Each number is 200 + 20 x the weight over its row's rms, rounded and kept within 0 to 999. Layers, rows and columns count from 0. The size before them is the row's rms in percent of the matrix's.

# up: layer 11 MLP up, 1024x256, rms 0.0526, rows 172-271, columns 64-95
# down: layer 11 MLP down (transposed), 1024x256, rms 0.0526, rows 172-271, columns 64-95
up172,100,201,229,190,204,192,206,223,192,222,205,197,176,202,214,179,221,183,194,187,232,203,221,191,182,206,195,215,168,197,197,179,204
down172,096,203,152,171,191,183,218,188,195,180,191,202,183,202,160,167,165,208,223,197,182,210,222,178,195,217,172,219,232,183,222,213,178
up173,098,195,203,228,205,206,211,203,186,213,237,160,165,231,228,187,210,222,224,189,192,229,202,204,214,201,208,206,182,200,221,194,200
down173,095,203,201,194,198,198,178,163,221,229,207,200,180,176,179,226,193,194,187,190,212,176,208,195,200,190,210,201,191,184,190,198,149
up174,100,205,206,189,220,223,170,189,190,195,189,208,171,204,178,186,192,199,205,221,170,179,206,188,253,212,186,217,187,210,174,205,182
down174,103,177,210,202,187,233,198,209,177,229,187,201,195,140,195,217,173,172,169,167,158,202,208,155,204,213,237,249,244,179,189,217,178
up175,094,198,218,179,217,229,235,208,186,199,160,184,223,198,188,174,188,190,199,252,165,199,224,169,179,188,189,201,182,187,238,206,184
down175,091,194,216,166,188,203,169,179,206,204,207,220,209,182,181,194,234,199,222,164,189,171,214,196,186,222,172,233,208,219,209,221,189
up176,095,236,194,186,195,226,214,223,204,239,207,216,173,189,219,189,213,202,236,219,233,185,200,211,231,179,180,206,169,242,178,204,193
down176,094,184,202,226,204,216,180,200,174,155,219,177,217,223,199,194,226,239,213,205,191,202,207,188,179,216,214,188,197,217,207,268,193
up177,098,200,197,229,214,202,206,182,209,185,173,202,172,208,204,193,191,172,198,199,186,201,198,235,209,208,196,188,233,191,224,214,213
down177,104,184,205,218,219,178,195,205,199,167,212,189,194,194,213,222,202,180,188,211,209,212,197,197,199,185,206,225,172,200,181,202,201
up178,097,197,176,191,212,197,185,200,210,213,182,193,218,202,196,180,204,179,219,169,182,192,190,195,188,213,201,209,190,230,186,184,213
down178,095,184,191,183,212,194,198,205,217,208,204,193,227,197,170,216,195,205,217,198,221,214,207,205,219,188,225,196,197,205,233,212,168
up179,100,205,206,196,207,222,169,212,192,165,235,192,175,170,201,182,168,183,202,218,190,202,173,167,216,241,213,206,185,218,187,182,175
down179,098,190,216,205,163,211,187,158,210,166,199,182,186,181,227,195,196,212,168,191,212,226,207,186,220,198,230,184,190,221,192,192,235
up180,094,213,166,198,211,189,177,205,221,208,209,183,205,183,198,210,193,196,214,196,215,211,213,164,243,198,185,202,195,164,190,208,202
down180,095,199,230,193,203,204,180,207,192,183,213,205,208,161,254,179,220,212,178,218,207,222,199,187,187,215,189,203,207,175,223,182,168
up181,095,200,220,196,217,192,191,176,171,169,195,188,188,197,204,210,201,209,176,186,203,197,232,201,226,204,189,219,206,194,214,219,191
down181,093,175,187,181,185,191,221,224,216,182,224,229,201,216,215,185,193,180,215,227,195,168,205,186,179,214,201,231,203,247,195,189,184
up182,102,195,203,192,196,204,217,222,187,215,201,241,202,204,195,172,182,186,217,203,182,213,168,202,227,206,187,180,229,188,146,226,186
down182,101,206,156,212,218,176,177,208,191,216,219,196,171,185,205,197,241,206,194,255,199,191,229,187,206,180,191,217,201,141,239,202,192
up183,093,181,162,190,222,205,193,184,185,196,200,180,203,197,225,225,244,198,224,214,187,209,209,200,216,191,221,174,215,167,205,208,184
down183,098,224,196,196,185,215,190,210,205,210,219,223,204,218,199,221,195,217,188,209,212,230,199,214,223,201,221,206,222,166,218,191,208
up184,100,213,167,190,190,204,201,218,206,207,203,223,223,201,222,203,216,198,236,179,195,228,218,188,168,252,189,228,213,160,222,155,200
down184,101,206,201,217,201,210,204,209,156,233,182,176,184,163,163,235,202,170,248,202,176,215,182,197,199,200,211,184,215,202,215,217,180
up185,098,190,199,192,200,201,196,231,220,228,211,219,219,197,202,249,220,191,161,207,158,183,213,214,212,206,188,185,204,241,180,208,233
down185,098,189,192,229,198,197,196,173,177,165,179,217,194,200,199,145,178,200,220,191,174,210,210,227,188,215,229,216,185,223,213,189,211
up186,103,185,235,201,201,228,203,183,215,167,152,158,176,217,212,240,233,222,194,175,207,178,195,174,151,205,207,223,188,180,216,193,234
down186,098,224,204,191,184,169,239,209,208,190,219,170,202,201,202,184,194,193,194,192,201,188,171,178,207,201,208,226,220,192,218,182,219
up187,095,216,195,193,180,158,160,240,169,175,179,206,211,240,213,229,222,220,216,214,223,174,193,232,193,205,196,197,221,179,183,181,167
down187,102,199,193,209,223,183,214,209,187,219,224,179,205,221,202,179,211,234,177,217,238,179,184,173,169,176,164,255,226,243,186,170,200
up188,101,240,190,166,222,181,205,206,188,197,173,204,225,241,186,219,189,162,190,215,224,191,176,179,243,182,188,203,182,210,182,191,225
down188,103,208,215,169,216,211,193,233,189,184,231,218,188,220,207,153,191,202,247,236,201,195,218,200,197,191,190,220,242,206,221,229,216
up189,096,189,208,204,221,211,204,232,190,194,203,221,207,244,191,207,182,173,194,210,232,173,210,188,189,215,198,174,213,223,189,198,198
down189,097,192,217,188,210,176,178,195,207,225,215,210,202,190,205,187,200,189,176,198,159,250,180,196,174,186,196,210,210,191,213,207,199
up190,098,205,169,208,222,197,204,184,208,213,228,196,224,161,210,174,214,226,185,174,191,184,213,208,180,189,204,185,193,193,182,168,195
down190,092,190,199,218,202,204,175,229,189,184,185,226,224,200,209,209,183,211,207,156,219,163,221,196,196,204,166,194,232,164,210,180,216
up191,100,184,214,240,213,160,184,199,190,181,188,200,233,221,222,206,223,188,195,181,217,205,175,204,233,232,199,153,161,215,186,208,201
down191,107,191,202,193,196,201,207,202,209,225,198,198,203,197,201,159,201,216,233,215,216,165,212,206,226,182,186,205,217,220,210,209,216
up192,104,218,200,193,212,196,163,215,209,196,199,204,182,204,170,171,209,211,210,214,180,210,165,195,211,199,239,166,196,196,205,222,192
down192,108,182,226,211,195,213,171,210,186,187,153,162,222,180,185,207,172,213,187,243,201,181,178,208,193,206,186,192,184,173,206,199,207
up193,135,215,198,237,232,204,205,213,169,206,183,217,206,232,169,203,201,250,225,181,216,219,173,186,225,215,219,186,210,210,194,192,188
down193,102,189,183,229,177,201,193,182,185,140,171,242,217,175,198,199,191,213,187,206,223,208,198,221,193,158,180,168,210,194,190,224,195
up194,106,208,206,206,224,207,213,205,175,211,173,214,169,165,183,213,190,216,235,166,184,203,192,197,193,187,196,188,204,189,201,198,202
down194,106,199,174,202,194,197,224,206,190,183,194,236,182,206,208,209,235,211,220,199,192,177,207,223,202,169,212,186,186,193,240,198,166
up195,096,246,183,213,218,183,204,241,178,214,195,201,185,200,212,208,238,226,195,212,213,209,195,195,214,192,215,191,200,196,196,209,189
down195,098,190,182,196,202,203,213,166,263,174,204,194,190,193,179,220,186,207,211,185,162,210,189,209,207,223,215,218,195,216,175,194,239
up196,105,212,221,191,198,203,194,178,212,207,218,175,191,158,189,213,199,200,170,201,206,218,234,220,216,166,223,208,214,194,207,192,212
down196,110,203,204,175,246,223,168,211,205,194,183,193,184,230,196,200,207,204,193,202,203,201,166,233,211,148,193,192,234,174,213,217,222
up197,102,205,224,212,198,197,220,217,207,238,214,189,214,167,223,216,216,199,202,178,218,202,202,205,189,171,237,193,207,178,198,192,210
down197,095,217,192,227,199,174,195,184,217,187,221,229,172,217,213,191,209,228,237,191,235,205,185,188,191,227,183,206,211,240,186,176,202
up198,095,190,191,169,216,215,232,197,240,198,196,171,187,220,194,147,224,176,188,216,207,176,265,211,232,215,209,191,207,200,204,211,178
down198,098,193,167,217,166,185,192,183,215,190,178,196,214,160,193,193,208,199,213,199,191,192,188,218,170,239,189,204,172,176,188,219,224
up199,116,198,204,178,183,218,184,189,212,194,212,209,177,191,235,214,230,212,186,201,188,183,228,204,213,205,199,152,172,220,234,200,194
down199,108,189,208,198,169,205,187,239,169,204,209,212,185,194,235,222,243,235,206,194,193,208,193,235,213,199,170,171,171,200,188,217,201
up200,103,158,224,201,219,214,219,228,203,167,224,188,175,209,201,177,206,170,268,210,209,196,212,193,186,203,191,192,210,192,207,207,202
down200,110,200,216,181,190,201,197,163,172,206,202,203,178,199,185,184,200,251,200,168,244,197,176,184,198,190,180,191,162,212,189,210,187
up201,097,203,229,206,161,215,190,213,200,226,145,193,175,206,190,195,200,179,203,194,163,188,195,188,208,203,234,176,172,195,183,204,176
down201,097,200,212,221,211,226,219,186,196,203,189,185,197,227,196,188,189,221,198,242,212,187,214,183,176,203,217,208,193,223,208,223,223
up202,105,222,195,188,191,181,207,213,213,199,173,220,161,201,256,181,212,190,210,210,214,181,211,200,208,230,193,203,203,219,232,213,215
down202,102,202,233,193,202,182,208,185,230,211,209,256,180,218,241,195,195,195,196,175,201,216,185,204,228,198,201,176,209,202,213,156,198
up203,105,168,200,203,191,180,184,189,180,220,220,193,237,203,208,222,209,190,179,205,214,211,199,214,212,208,139,229,190,182,174,212,155
down203,108,200,204,202,184,159,170,238,196,190,219,196,190,228,217,213,222,175,229,194,247,218,217,219,184,211,172,222,214,173,229,199,219
up204,107,183,175,199,183,215,233,216,230,218,207,202,168,185,190,189,218,231,224,195,190,197,238,204,193,201,145,213,222,207,208,198,185
down204,111,185,203,146,181,191,220,195,210,221,212,230,215,196,185,189,215,221,182,250,206,161,178,195,197,185,202,182,212,196,196,198,231
up205,107,180,224,222,169,252,216,181,216,205,201,214,184,213,188,157,236,203,238,195,192,210,221,175,211,208,205,225,209,220,208,194,197
down205,111,194,192,187,217,232,185,208,211,202,173,197,225,202,222,201,170,192,211,158,188,206,199,167,171,208,221,213,187,210,191,210,159
up206,100,206,203,189,170,182,220,165,179,230,171,180,166,240,201,171,188,185,235,198,192,211,195,207,203,196,193,177,169,197,224,196,217
down206,096,202,239,214,216,206,171,191,169,226,167,212,230,203,202,205,183,211,186,246,174,200,239,216,193,222,196,172,219,186,154,216,189
up207,099,185,223,198,217,184,223,171,203,147,166,207,171,184,185,192,192,196,195,179,204,212,216,190,202,189,197,207,171,191,200,213,204
down207,096,233,213,187,194,189,188,210,199,211,225,194,199,200,161,170,192,178,220,239,179,190,182,171,200,180,185,223,208,188,159,198,185
up208,100,169,197,192,190,201,141,173,194,222,205,222,180,226,197,232,192,237,206,205,168,172,216,220,216,217,145,208,215,195,163,201,222
down208,094,220,202,183,201,176,184,201,172,203,194,204,188,184,197,177,194,191,170,166,198,226,206,203,225,179,216,219,176,199,170,219,192
up209,097,210,204,225,160,189,135,213,160,197,231,185,211,202,215,189,217,213,182,180,172,207,239,186,209,162,227,205,190,194,173,186,188
down209,101,187,203,185,212,217,169,189,210,195,219,196,179,199,153,212,208,230,232,229,176,183,175,207,183,220,189,192,222,238,217,191,184
up210,099,206,196,208,226,252,159,172,170,223,190,219,173,201,185,185,192,210,204,190,204,176,184,195,185,205,197,174,170,231,177,207,218
down210,110,221,193,218,198,203,250,162,181,211,215,217,208,183,197,194,224,202,196,180,213,232,215,222,228,204,210,239,218,178,213,202,185
up211,102,211,201,215,206,186,172,218,178,208,204,213,219,201,219,187,181,203,213,168,184,221,173,209,193,183,226,192,199,211,192,199,212
down211,106,182,220,224,241,205,219,173,186,219,233,253,203,184,180,198,203,193,177,169,211,211,178,200,201,210,203,195,177,183,208,226,233
up212,102,206,179,186,199,226,231,166,191,206,217,207,175,207,230,214,208,155,219,211,180,205,189,182,205,179,169,203,207,223,188,207,193
down212,097,195,208,200,186,251,176,226,211,234,183,187,218,214,190,204,204,224,190,192,201,208,212,228,237,213,224,229,204,185,206,206,204
up213,099,180,203,193,182,231,191,210,220,204,222,147,198,210,194,215,192,147,165,225,235,210,190,186,196,195,201,206,194,186,164,179,191
down213,095,232,194,201,229,201,175,211,242,216,197,201,196,175,231,194,231,209,165,195,180,144,208,206,225,222,206,197,218,226,184,191,188
up214,098,185,211,221,234,203,181,204,213,189,194,171,185,186,232,212,215,231,191,210,234,152,207,192,185,208,199,217,195,196,204,190,199
down214,103,140,211,214,195,169,216,190,220,219,216,203,219,179,185,190,178,165,208,236,197,229,218,169,227,182,180,221,188,205,196,184,193
up215,105,206,195,211,193,195,172,201,176,194,203,179,188,191,180,225,165,218,208,219,225,189,229,183,166,225,182,206,208,189,175,182,193
down215,104,221,185,203,246,158,206,214,191,202,214,228,208,195,207,198,188,188,186,199,168,191,205,186,213,214,235,176,174,205,200,186,187
up216,108,240,201,208,208,232,218,212,185,164,188,211,195,216,189,193,209,215,213,192,169,229,226,211,212,217,199,186,197,175,245,208,189
down216,108,210,163,206,177,227,171,236,188,218,225,208,183,242,196,226,210,195,218,204,152,218,208,202,242,229,156,182,252,175,195,210,207
up217,104,199,203,235,227,204,207,196,190,199,199,214,174,237,176,182,237,199,184,222,207,249,167,213,216,191,205,223,175,202,181,209,214
down217,104,217,208,212,173,189,209,212,198,215,213,213,202,189,203,160,207,226,211,190,223,179,187,196,180,193,182,218,235,211,166,195,186
up218,095,217,179,206,188,187,221,183,196,189,187,186,215,211,172,198,219,176,189,200,233,198,237,186,227,180,199,180,204,211,207,171,155
down218,088,235,230,204,222,194,204,205,218,205,236,179,176,202,224,214,176,230,212,205,214,203,192,191,177,211,233,226,191,198,223,229,208
up219,106,158,205,202,210,177,210,174,222,193,172,196,219,189,192,202,190,190,225,186,187,230,240,178,229,180,216,228,186,202,141,179,189
down219,102,168,185,178,194,191,240,194,211,213,232,165,208,186,224,195,156,160,183,225,186,235,178,157,219,196,210,171,202,195,213,204,223
up220,097,203,190,177,231,203,201,194,189,160,174,177,148,199,216,186,213,219,235,203,204,218,181,160,209,176,189,192,172,200,212,192,180
down220,102,190,184,171,210,164,217,187,212,186,210,212,203,211,154,200,213,221,195,197,214,207,216,212,191,174,184,182,205,164,235,218,202
up221,097,224,213,220,219,210,171,227,182,204,179,193,172,237,224,212,233,204,200,201,186,210,218,205,206,140,221,247,222,200,206,193,193
down221,103,208,161,188,210,211,165,213,198,176,183,207,180,190,215,186,194,194,203,168,173,207,173,193,210,216,192,229,189,170,233,210,191
up222,093,207,188,207,174,214,210,233,239,174,220,182,163,208,214,188,207,195,206,230,188,191,183,234,164,209,192,217,186,191,179,183,201
down222,095,173,178,224,219,164,163,187,204,214,215,188,174,216,239,167,223,181,190,179,203,198,208,196,197,198,221,239,227,189,210,215,186
up223,107,187,207,190,214,215,205,234,216,184,208,218,190,201,212,205,220,187,216,234,191,182,210,175,210,223,194,204,196,215,195,199,204
down223,102,210,195,222,222,203,218,184,198,202,202,223,171,200,164,168,178,209,212,186,197,195,232,182,221,179,197,207,237,171,194,187,235
up224,094,190,217,175,227,177,227,199,208,199,239,208,177,202,204,184,190,177,228,238,193,182,172,223,194,177,185,167,193,189,215,219,183
down224,089,234,174,213,212,164,215,228,205,194,196,149,201,181,215,231,205,253,194,197,196,196,242,209,226,221,210,197,187,205,221,206,217
up225,102,165,171,190,185,200,205,218,174,199,189,222,206,209,220,185,200,195,223,196,198,222,237,185,225,186,189,229,208,173,202,210,204
down225,105,197,196,199,204,208,213,151,194,195,171,186,195,217,186,221,205,161,200,213,226,213,179,172,189,198,187,202,184,186,203,169,191
up226,100,221,198,213,222,207,205,207,159,192,173,180,202,191,200,227,217,204,198,168,207,168,224,220,212,197,182,147,180,219,238,207,175
down226,097,187,206,215,182,207,189,209,187,180,195,237,198,213,195,195,194,213,182,209,208,205,222,187,167,198,177,192,244,204,190,181,206
up227,097,224,175,172,187,214,182,208,208,190,189,214,235,224,222,194,189,233,215,235,192,190,196,176,202,190,234,238,192,211,207,230,170
down227,097,210,217,226,192,173,199,178,207,208,231,215,224,235,197,208,238,180,187,199,212,203,210,190,214,203,198,224,221,160,175,206,216
up228,091,233,214,209,172,174,178,200,236,187,191,188,213,186,176,226,227,200,203,200,187,173,211,212,196,189,202,180,197,194,217,153,174
down228,095,191,188,182,201,248,193,200,206,185,207,187,205,157,209,216,197,233,239,157,209,222,184,165,203,213,181,200,232,200,190,275,200
up229,101,188,214,166,206,201,205,197,171,207,188,198,205,204,194,189,210,221,142,187,230,204,204,167,232,207,185,204,180,233,208,235,186
down229,101,192,199,238,180,175,171,224,241,184,200,217,176,199,193,226,195,215,209,215,178,236,220,182,186,168,192,199,202,170,235,226,184
up230,113,231,217,198,200,186,236,188,206,208,210,193,187,173,149,230,206,186,191,212,188,183,191,170,213,191,192,217,175,189,201,176,207
down230,111,225,184,209,222,217,201,167,203,193,181,212,191,168,194,184,202,215,221,179,187,169,235,176,193,170,232,216,215,187,190,185,217
up231,097,231,189,225,211,229,175,195,200,220,179,190,212,193,207,210,237,196,201,209,159,231,198,191,197,213,216,172,213,201,233,254,227
down231,096,199,179,197,201,186,216,201,190,218,186,161,195,174,187,224,177,201,185,223,199,173,214,195,214,230,200,218,157,246,199,207,188
up232,098,202,190,200,182,189,221,197,165,187,197,235,195,214,157,211,208,189,201,192,200,219,203,200,213,207,197,205,202,209,196,227,197
down232,096,208,192,195,228,180,180,192,200,195,221,180,223,201,198,183,214,192,198,182,166,206,194,192,201,182,225,172,212,172,186,190,212
up233,109,185,189,188,226,170,191,199,203,205,208,189,203,215,203,207,208,203,227,205,187,194,201,223,213,194,197,191,205,190,193,234,194
down233,114,182,161,178,202,200,201,199,168,213,220,231,229,208,224,174,190,215,221,210,173,195,190,201,212,184,245,204,211,215,176,199,214
up234,095,193,228,200,209,190,207,253,194,222,193,207,216,232,199,197,202,220,198,201,213,205,209,234,197,187,206,199,201,209,194,220,222
down234,098,186,231,156,228,211,204,188,220,212,215,198,173,210,178,252,214,147,201,182,177,172,196,161,174,175,224,230,169,196,227,193,198
up235,100,208,234,238,235,189,211,212,207,152,203,181,183,185,192,235,205,208,207,196,167,197,159,188,190,166,223,195,183,191,185,234,210
down235,105,213,180,200,190,212,216,208,207,161,178,190,190,186,204,188,186,192,237,219,189,219,205,236,174,250,174,169,200,229,185,183,195
up236,096,207,189,176,217,194,173,163,217,232,192,182,186,205,198,187,200,210,227,188,188,178,175,208,213,187,180,177,210,170,221,224,191
down236,099,193,192,184,181,237,216,197,163,216,168,179,209,169,191,216,194,203,160,181,194,181,208,201,202,209,189,223,209,236,188,216,215
up237,102,210,196,182,191,174,189,214,229,211,208,244,197,191,192,198,208,191,177,210,203,170,212,198,200,184,237,198,184,206,198,202,187
down237,100,207,242,222,230,216,174,183,174,207,208,210,205,174,212,189,212,198,204,200,214,221,214,194,209,224,193,190,229,235,205,216,193
up238,091,233,147,211,219,185,182,185,165,224,207,210,208,192,207,208,185,201,230,214,217,186,251,184,213,162,193,197,177,196,195,210,196
down238,097,228,201,227,213,206,222,205,227,199,203,190,183,226,182,206,208,176,166,168,206,232,202,180,189,174,212,220,227,180,221,185,182
up239,096,218,233,183,172,167,187,202,200,206,166,218,207,208,192,192,201,167,225,207,173,200,205,179,165,218,194,201,182,209,212,231,146
down239,096,178,199,212,227,208,237,200,233,221,203,181,182,224,192,174,190,217,164,227,193,216,185,252,178,149,233,220,194,211,196,183,225
up240,095,228,197,170,175,170,162,222,210,208,205,180,213,189,160,202,235,220,189,196,158,175,223,216,172,201,192,195,185,194,242,184,245
down240,093,220,233,200,146,214,229,193,202,189,184,171,180,211,209,183,191,216,238,210,254,196,225,195,211,192,203,190,194,195,208,193,167
up241,101,198,226,198,218,192,202,164,215,177,145,214,178,220,215,190,211,181,215,181,197,216,186,172,197,231,160,174,217,208,202,209,232
down241,099,171,190,190,216,200,187,210,225,191,170,155,200,169,206,193,193,218,179,191,204,199,198,215,202,150,205,209,205,229,200,197,168
up242,097,214,216,252,226,194,178,177,181,209,209,186,198,204,193,231,205,188,204,188,206,234,185,205,213,214,174,161,200,210,187,222,196
down242,097,194,193,222,198,206,206,207,192,223,150,197,214,179,196,189,193,219,229,222,209,204,225,192,206,204,207,215,160,229,186,182,195
up243,094,192,187,200,196,215,220,232,154,200,194,152,168,193,199,217,220,232,234,201,205,184,178,184,183,180,210,189,211,176,209,235,170
down243,100,174,203,214,185,189,212,174,199,203,194,179,205,184,236,174,197,195,195,172,220,216,206,205,246,195,234,186,175,178,182,193,210
up244,105,212,222,189,196,211,222,198,203,198,248,202,216,190,168,174,228,191,186,202,220,190,209,202,227,174,187,177,170,228,208,189,238
down244,097,201,198,206,250,198,204,185,164,160,224,213,152,241,194,212,220,196,215,198,210,206,176,217,217,205,191,210,235,195,226,192,212
up245,103,203,183,225,184,237,164,181,207,200,208,215,217,192,185,204,238,243,195,180,218,186,217,183,189,212,180,162,165,242,201,219,192
down245,106,173,173,159,187,200,193,203,202,187,176,253,247,213,232,194,173,191,225,207,185,192,213,190,200,185,229,198,218,165,207,198,232
up246,107,214,212,203,215,225,190,173,214,232,181,206,223,208,211,180,191,167,266,157,199,204,169,203,189,200,213,196,204,200,205,202,197
down246,112,234,211,172,202,233,190,184,164,185,199,234,203,195,199,176,216,172,209,197,189,175,191,183,166,213,177,224,180,177,183,190,222
up247,101,200,216,210,178,218,171,192,198,215,218,220,199,239,176,197,201,212,221,197,200,231,193,222,232,203,192,195,198,221,169,196,198
down247,101,222,227,171,202,173,214,170,179,215,213,208,219,189,197,187,180,182,208,208,192,190,194,197,151,209,230,183,168,229,208,220,208
up248,100,197,204,240,208,183,173,205,172,201,172,159,216,203,190,205,211,194,228,222,185,207,202,212,217,186,198,190,190,194,187,201,188
down248,097,213,189,161,207,204,203,210,181,165,170,214,197,190,183,179,201,190,171,192,199,227,197,232,177,200,224,241,236,203,221,192,180
up249,109,200,210,178,192,185,202,193,183,160,172,230,243,176,189,213,223,166,197,169,189,176,231,204,222,172,175,185,207,204,193,226,198
down249,100,206,179,198,225,222,208,248,190,204,221,229,216,193,190,225,206,201,203,188,195,190,194,226,201,194,212,202,231,202,217,195,214
up250,095,227,212,225,210,172,179,207,212,212,187,197,251,207,204,176,158,193,207,209,231,201,186,175,192,209,188,182,217,197,192,174,188
down250,096,223,169,222,205,205,233,191,192,218,196,126,192,195,206,196,191,197,203,225,221,173,180,167,212,189,204,196,199,197,179,178,222
up251,090,219,198,178,171,187,182,204,237,171,222,195,201,178,166,192,214,176,217,193,188,217,221,218,195,214,220,188,203,173,196,189,220
down251,089,194,229,186,227,204,228,219,182,205,176,174,217,204,207,203,221,191,181,209,219,195,216,218,214,219,215,213,216,223,201,193,215
up252,103,201,192,192,192,174,214,187,170,189,161,201,196,233,161,169,200,215,208,187,207,188,184,207,185,183,218,214,207,203,203,155,192
down252,099,207,192,177,204,203,201,161,201,207,211,247,200,177,220,207,193,217,188,231,177,216,201,181,185,206,215,211,232,212,208,209,218
up253,099,220,212,199,202,188,201,190,167,169,168,171,183,215,223,203,213,191,164,193,197,192,199,222,187,197,211,155,195,206,196,243,188
down253,095,207,208,195,189,208,198,211,236,231,216,249,210,193,187,210,196,197,189,215,197,190,209,187,173,209,185,258,160,174,219,179,239
up254,102,186,217,205,211,163,204,228,234,205,208,180,187,189,200,236,189,186,218,226,220,176,219,190,208,224,203,213,221,214,183,193,223
down254,105,222,198,161,185,190,210,202,211,156,221,186,207,188,203,161,191,221,149,223,231,206,216,198,250,200,177,205,191,178,172,188,160
up255,101,200,204,187,208,190,186,177,161,198,207,218,212,216,207,219,221,160,198,219,200,218,190,233,206,190,207,185,221,154,167,162,213
down255,100,206,199,198,182,165,225,212,198,211,206,185,227,199,184,221,191,171,189,216,211,192,200,215,154,175,193,177,201,225,214,227,239
up256,095,187,242,194,209,211,197,160,216,215,197,215,172,203,223,208,223,225,192,182,231,161,184,250,175,214,192,175,193,201,195,193,209
down256,093,197,193,202,211,160,225,174,183,213,183,201,223,216,191,214,221,206,176,201,211,193,190,180,213,231,189,186,179,192,230,181,224
up257,110,188,247,209,209,212,209,202,172,201,184,188,171,193,189,206,230,192,179,187,155,226,202,200,170,202,213,213,221,179,230,232,192
down257,095,157,159,227,204,180,203,219,197,225,212,184,201,226,208,156,206,208,228,208,194,182,173,181,202,193,225,189,213,217,209,202,210
up258,103,238,248,197,197,157,194,192,200,209,184,202,170,232,169,207,206,168,187,206,202,199,215,161,171,155,188,205,181,197,214,198,173
down258,099,203,226,205,196,219,213,212,189,193,223,208,201,215,235,196,186,189,178,186,188,188,225,199,246,211,181,215,226,199,192,202,190
up259,097,230,216,199,216,199,202,220,212,241,203,193,200,229,204,198,222,223,170,191,189,247,198,166,207,199,222,174,190,209,184,202,154
down259,098,196,164,213,183,210,195,197,198,187,200,223,216,186,195,204,187,197,222,218,156,187,194,202,166,182,182,209,195,202,216,240,228
up260,088,190,221,194,160,204,222,202,183,193,237,194,211,209,206,218,212,218,202,211,221,165,204,187,205,214,228,222,162,221,210,228,190
down260,094,183,193,163,226,228,221,192,205,211,211,190,198,149,215,181,176,190,218,197,220,221,177,175,183,215,166,184,205,184,180,185,204
up261,094,190,198,227,206,198,190,174,207,219,188,191,215,195,179,181,185,200,133,214,197,212,195,246,198,209,225,215,209,201,203,191,194
down261,095,169,184,225,168,187,216,199,181,206,224,223,187,210,194,207,226,247,221,204,204,203,218,192,200,196,185,189,195,207,228,188,192
up262,093,240,190,176,175,222,216,145,217,209,200,196,204,189,176,152,206,199,187,183,202,203,241,182,177,173,194,205,192,196,188,207,181
down262,102,172,213,197,178,188,190,214,168,214,162,213,201,187,196,202,175,206,206,161,235,236,194,175,199,228,205,184,189,208,221,191,246
up263,096,210,184,188,168,206,220,205,216,176,187,195,209,193,208,218,231,177,206,208,196,198,192,173,203,189,206,170,211,183,213,196,194
down263,098,225,182,231,184,216,178,205,159,198,219,225,210,215,205,228,202,184,200,187,240,188,192,193,205,192,214,192,210,208,212,216,228
up264,100,214,197,206,233,194,198,179,176,210,183,203,210,194,238,221,213,195,222,194,214,182,230,212,200,215,237,207,192,195,179,207,214
down264,105,221,200,189,190,167,194,213,210,228,194,167,172,181,210,211,184,194,181,214,185,211,222,196,180,200,245,214,216,178,193,210,210
up265,100,176,171,202,226,220,154,222,167,248,178,198,211,202,183,204,209,212,245,218,161,205,211,188,227,206,224,159,179,213,204,190,166
down265,097,189,176,176,196,180,186,212,175,155,198,175,194,203,195,216,202,195,177,162,213,206,182,188,194,237,210,232,171,189,190,201,153
up266,100,219,200,198,230,205,202,215,186,216,191,206,198,198,215,198,203,180,199,201,189,193,207,197,183,165,211,177,209,177,167,239,185
down266,101,168,191,166,208,154,207,180,243,204,209,226,214,192,214,171,189,229,186,204,209,218,181,165,166,199,228,204,207,153,223,208,228
up267,101,194,184,229,198,197,198,182,144,177,226,170,220,211,205,190,219,218,199,227,192,205,157,176,215,212,178,207,168,218,190,240,188
down267,103,179,214,189,178,211,197,199,187,173,203,240,202,178,178,205,184,205,220,187,204,181,184,203,179,198,218,203,221,216,192,194,181
up268,097,233,189,239,210,201,179,194,205,235,193,177,215,216,185,179,217,243,187,200,193,199,191,187,211,202,180,192,223,220,200,191,216
down268,095,184,191,194,215,230,177,209,151,195,171,173,199,167,194,189,200,227,260,209,228,233,174,205,198,198,224,200,214,225,190,227,229
up269,098,196,207,192,197,201,172,161,194,206,180,179,200,190,227,174,200,187,208,157,226,206,201,189,211,214,210,173,206,171,162,221,183
down269,097,215,213,216,180,205,218,237,187,201,200,183,201,210,210,200,192,210,199,170,201,154,200,171,191,233,198,186,211,222,236,202,198
up270,104,202,205,202,210,169,195,238,188,178,214,181,189,223,189,207,214,202,198,211,182,212,199,206,206,201,191,213,204,212,249,233,187
down270,114,198,207,177,206,199,217,211,227,190,186,198,188,166,222,178,231,208,215,190,255,207,221,215,157,197,229,231,207,195,205,231,201
up271,098,164,198,206,211,191,184,201,228,151,156,188,203,201,215,175,194,192,177,224,212,219,208,234,181,179,222,183,195,207,225,218,181
down271,099,229,207,232,191,222,182,206,213,200,214,205,188,210,210,206,198,194,234,201,235,201,197,219,195,208,205,254,217,198,203,229,209